From a checkpoint of a small transformer trained on Wikipedia.
Training: a variant of Muon for these matrices, 1021M tokens, 7790 steps.
Each number is 500 + 25 x the weight over its row's rms, rounded and kept within 0 to 999. Layers, rows and columns count from 0. Numbers have three digits each. The size before them is the row's rms in percent of the matrix's.

# layer 10 attention key, 512x512, rms 0.0556, rows 459-511, columns 192-255
097:528488509503508485508493477450522489502499522473488530497491505490506507483479496505474525499478468501521457498503530532547477527531522463495470528530528485472466498485505513488494529530523514
105:494489510518536508512520501558554482461541496506471525494504471495498509519448515496511441456470474490479513439496486513477530463460456515520488469495535517504489459548490533506478491494488489
104:470462529482506523467531507459466486522487505470434511512500502500477523516508487487520499507505508476474501490477501516521459456499492493475507492505504496466477523465494480488495446528509517
105:457474470493498502454527485480499498519491524489452532479517492486487536536526536496544549474517560470494491488492500501496515497481467509470511494520497526524463496508513515508467508513575488
100:509513481504473509470499509528491534462521496425532511512501509507536543495531487533497475498492499503458487472471499522490496515456517485516514426527486464465496471492461498511486509439494480
099:442488473490485510525480478515513438502461496479460481478504475481529533535453493476483478504480521521507485478485520524492467496501501478505536471514483534529543524484496532500523466518489500
122:506476488496505512499504522464492488496537500491456492494502522520505559516490521506539530510518506497524487477525527458496469480497454506462517481539461529469466501500489541508488496564488476
149:507470470445492529457536510432486476544508493463437481501520482521461517558478514528551523522468551492484493506496539474503502456538494495494506483523497513504462487479476510486473484524512495
112:525497509523483531487531464474500487534512513473467529486507469494475510503481516516489495510512564475543491506486502470503517495532463540444502511516527504499484487480476498485495481475491504
099:559546499498563500488547533478511484498471505507544487519477490501485513467477495494468529522498532495501499488506540492465507499481513491514517504541504496473490519460542492492531536446475459
104:502480517451522474470521489473504480512492501515507502545493485546477551477518509478511542504467502528493505533492537495505501489524487527489523517477532517481515486462459494521497518492497515
097:502515531478492520497529503502539478489469498537512502536486534532504501536506539529464522454515490513518514514473496498476510508518495526511499532569483518503495503508518477500510507514528524
100:506522506507488524498508502485483513526514502481514475505475482471485508500497530545476496496503540509497508483488497460487438516513525499485521495461477513478462474509523493535489516487502512
096:516531481539492513542510530533480473513497463558488526473502483460518505530490517513482500503488472487526522505514495481464507472511484496465479538486515493515478500503497514457517511527452483
099:525464481516529453526471510532490509471473463503495529461473453464520459501547476495487515507520480498490529455541505492503469489502505487501512555475526499518512482491488500494515498546472552
099:499500516503497487498481490486528493484497467445526524512488526523478540517510515470548537482517498478501499500470486484499508499487517474481518506512520494499484504505536493526512494516480489
100:556475499537510494487541487521519502515473484544496511486441531476504531532457523516490500481497527522473497491511520477526517488488522514481536474522520503467481476475464505506492522509506516
097:491517502509451477517495496514460526540521491566512520508474458466492494439507495530545496536464475483480490505513515474492466503542463481487483509485487486468499504520479479518500526490516484
098:454531499493505475510554454508479458472499502517545473507482547466494503495457462510496466504510485523484499540509496492484448499522490501520521505488480485466511517471493478519534468491508481
099:509485478504513503470461465518538500491500475488523501479506515470517500498535472519493511462494518530538511537559524522471505519491514512491506517545503490476445486544499498506482508530485531
098:527492485520463485513504546472501504542501528529514493485487492472503493493470560539533521487485496492501491516521527465490512514503443477525479513506478499482525482456460519481515506493446505
083:499505515527556517478482505548516493486494511510481518491511524486533504483460489511486504488487461506512488450492513530521504493495478512517541474497458494487505531515493508508481440511467488
085:517521503508518482509502513540507456474545487485502579452480452482508521480526497508497527459463474498436527477506472548506494514505511511528480451514499467532505486534521506505468488476500530
083:516528499466521536524503470526459497482486486482508483495519517482526511556508504544452464503498515515527497503453472545471532462467571438449491530509466533525535494518479506464492472487499501
095:451504529489512550514502474495482498532477510492485544497512454479508501493475517484483515488514489547526505481480474497510502501483527526501511543548467471499518477473545497491473515480478527
091:479518467467477465500558508509544511498476533473497499504501510505483529483502552470494477518535549504474525536523546507468544517472517496474498491511488497508507478517484489534505494475533490
093:482520538518518523521499515511481512455473506515492516523504511517520453477483474510496501485547448502510511510497502472486479494475559501490547538502540515488509551506431500567517538468518509
101:494472490533517498498508545484544484515502505497455485472487523494516504505488528511530520514522528510470491469523530440493492490497553504479495545533498497488455515499473508485520513541485512
104:498522480495512507489479461514510434510501507498442522527516483526487541497495523480544514490476509499500539511543548512498522481499447478472523459466527504531502496472522508486494477517503493
097:454509507491499516466513479475464502517486506484494515509533487478484528524484490481485517448456523486523527490530489500513485490500514500510456517483483512478487501516509569480454472559509503
104:484487463519475506505468489513504475528489559525451485516467483490484515494522520507556483501462558504507489533469516479456504505459471480514496524515528494500487487474482514503510536490482519
107:493484508501478502481506546531476537475508543501529500500483533525479493513476493467492463475487445532503494517465472491494510510486465484549497450464532478498512505509489482471497496458505458
106:481514501473492495518523536483499466509493453511467495502526511485533522519486496492510490457526542513468496516542508484503480491503482538486558512511507516528507449494491507534463474519504494
098:502494510515480472441496444490497528500494481502487489491525526493518518474513475499493513514462523513543522505475534490513504467527491523470488501534491461483517505486506525494532502523488468
106:483465492498508476484455529526494491504466528505526508493448436484483458527515511485509495521528476460505518534534560536500560505526501480509510530465516488486515504490537500521508489473503489
102:481495488472492518540485504495505496526485505470479523471449483498488481482477478548509489492550595486528503489484515503487506519529502485508566526556504508490507465519526475512495509487512533
104:480494493516499494470530472520533511494478522507516522479499459503481513534495502475506506510487486494511447510518543527499516499494491494523516493506523469522495476513491486458530528547502515
105:511511513519503463476458512485520481529495530503463490496510520488485536541541536517528497508475543517458537483507489476527517512488469509445517512532479527494507460500515494510486484475458461
099:534487506499475465534504538486533505478488533494534494503482496510521532516483516467514496447460433537487536513533517435508467501544568501540498494543467481527529494493511502470498506449520532
103:528522483502544527508478488469479457470508506488486500504548470494507492489517468509509511517480517492513500499435550528450511483493484499456508516478485494528475479498478515525497475528505522
103:490501487518472467495481455527501531500522483497507475512539489501512427519503502500468455518526430540510477465510534488529492505521498522504527523504528486510537514504524520445513494471497452
102:507512512494434499464506476469535484509470504506467495493486516514517509481456538520521510508526537491507499470448510488488499501524490489542533486497503487502494504522535560491552523497509502
099:492509508502482486536517482462457500490488461494527537519521494477493479510499546501501508511477490479485511502479481474453466472499502496520524496465482485459474483490472515521514512492466494
098:520522485490480454506497493456477483479491501562433484511535531509484491507510507536466495492450551496484514507477474505496530489503474466469515449497466528501531479553535497560477509482489510
097:540518517487479504462468466504557500457530439501496533493488509497519491510444475492511495516510481515494478502505539488497484491531440535478487467513507486461437526510485547489483512467485512
098:503488533515527502502501542466524524519533503539513539527515523485510495527496478489496479476507519497546491547493491468471492486527475473493481501520489515474539511485534441506499492473512504
105:491527548462524505466506533462476504546536527469491487496503513507496510535548479543517560534522477524492534514459503521474479486479477502496518514500528493497484524475524534492501512511503476
101:484499475473539463512518530490526513464492501484527524474475445498486512524497514446502511496494453541500514533505484505503518503490506575505529462482520499493486520507514556538495474452504510
099:515506484490503498488509465501483507474512471469549516497504492501479493520482516497471500502486507512536520458474471475522470492503459494487564520488494495533491500481482524542488498511524489
104:499511533480540450492497509466509518412466520476484492573513524476502548494475510496481482473506522488510482527501551483515486527498538523487507459490479511487462512516488501502505498519479519
103:530509494494493519481477437515506487496474494505542488503513512453560549487429531461454488533472487515489504492512527526531523524504466488497462490449522491480476465484517464481491497497520523
106:490530497464492515528442530502456473507493496529493507460494495460482485530515477488457521469476452469497477469527528512489499473499484457493565533497488470514470506473484554514519481472490524
098:511471518475574519510497529462442491517508513457506443505494498488500475529542527489480502492528530530491515526528516489493489497514522518501484486529514492459483539461534490540487476468513504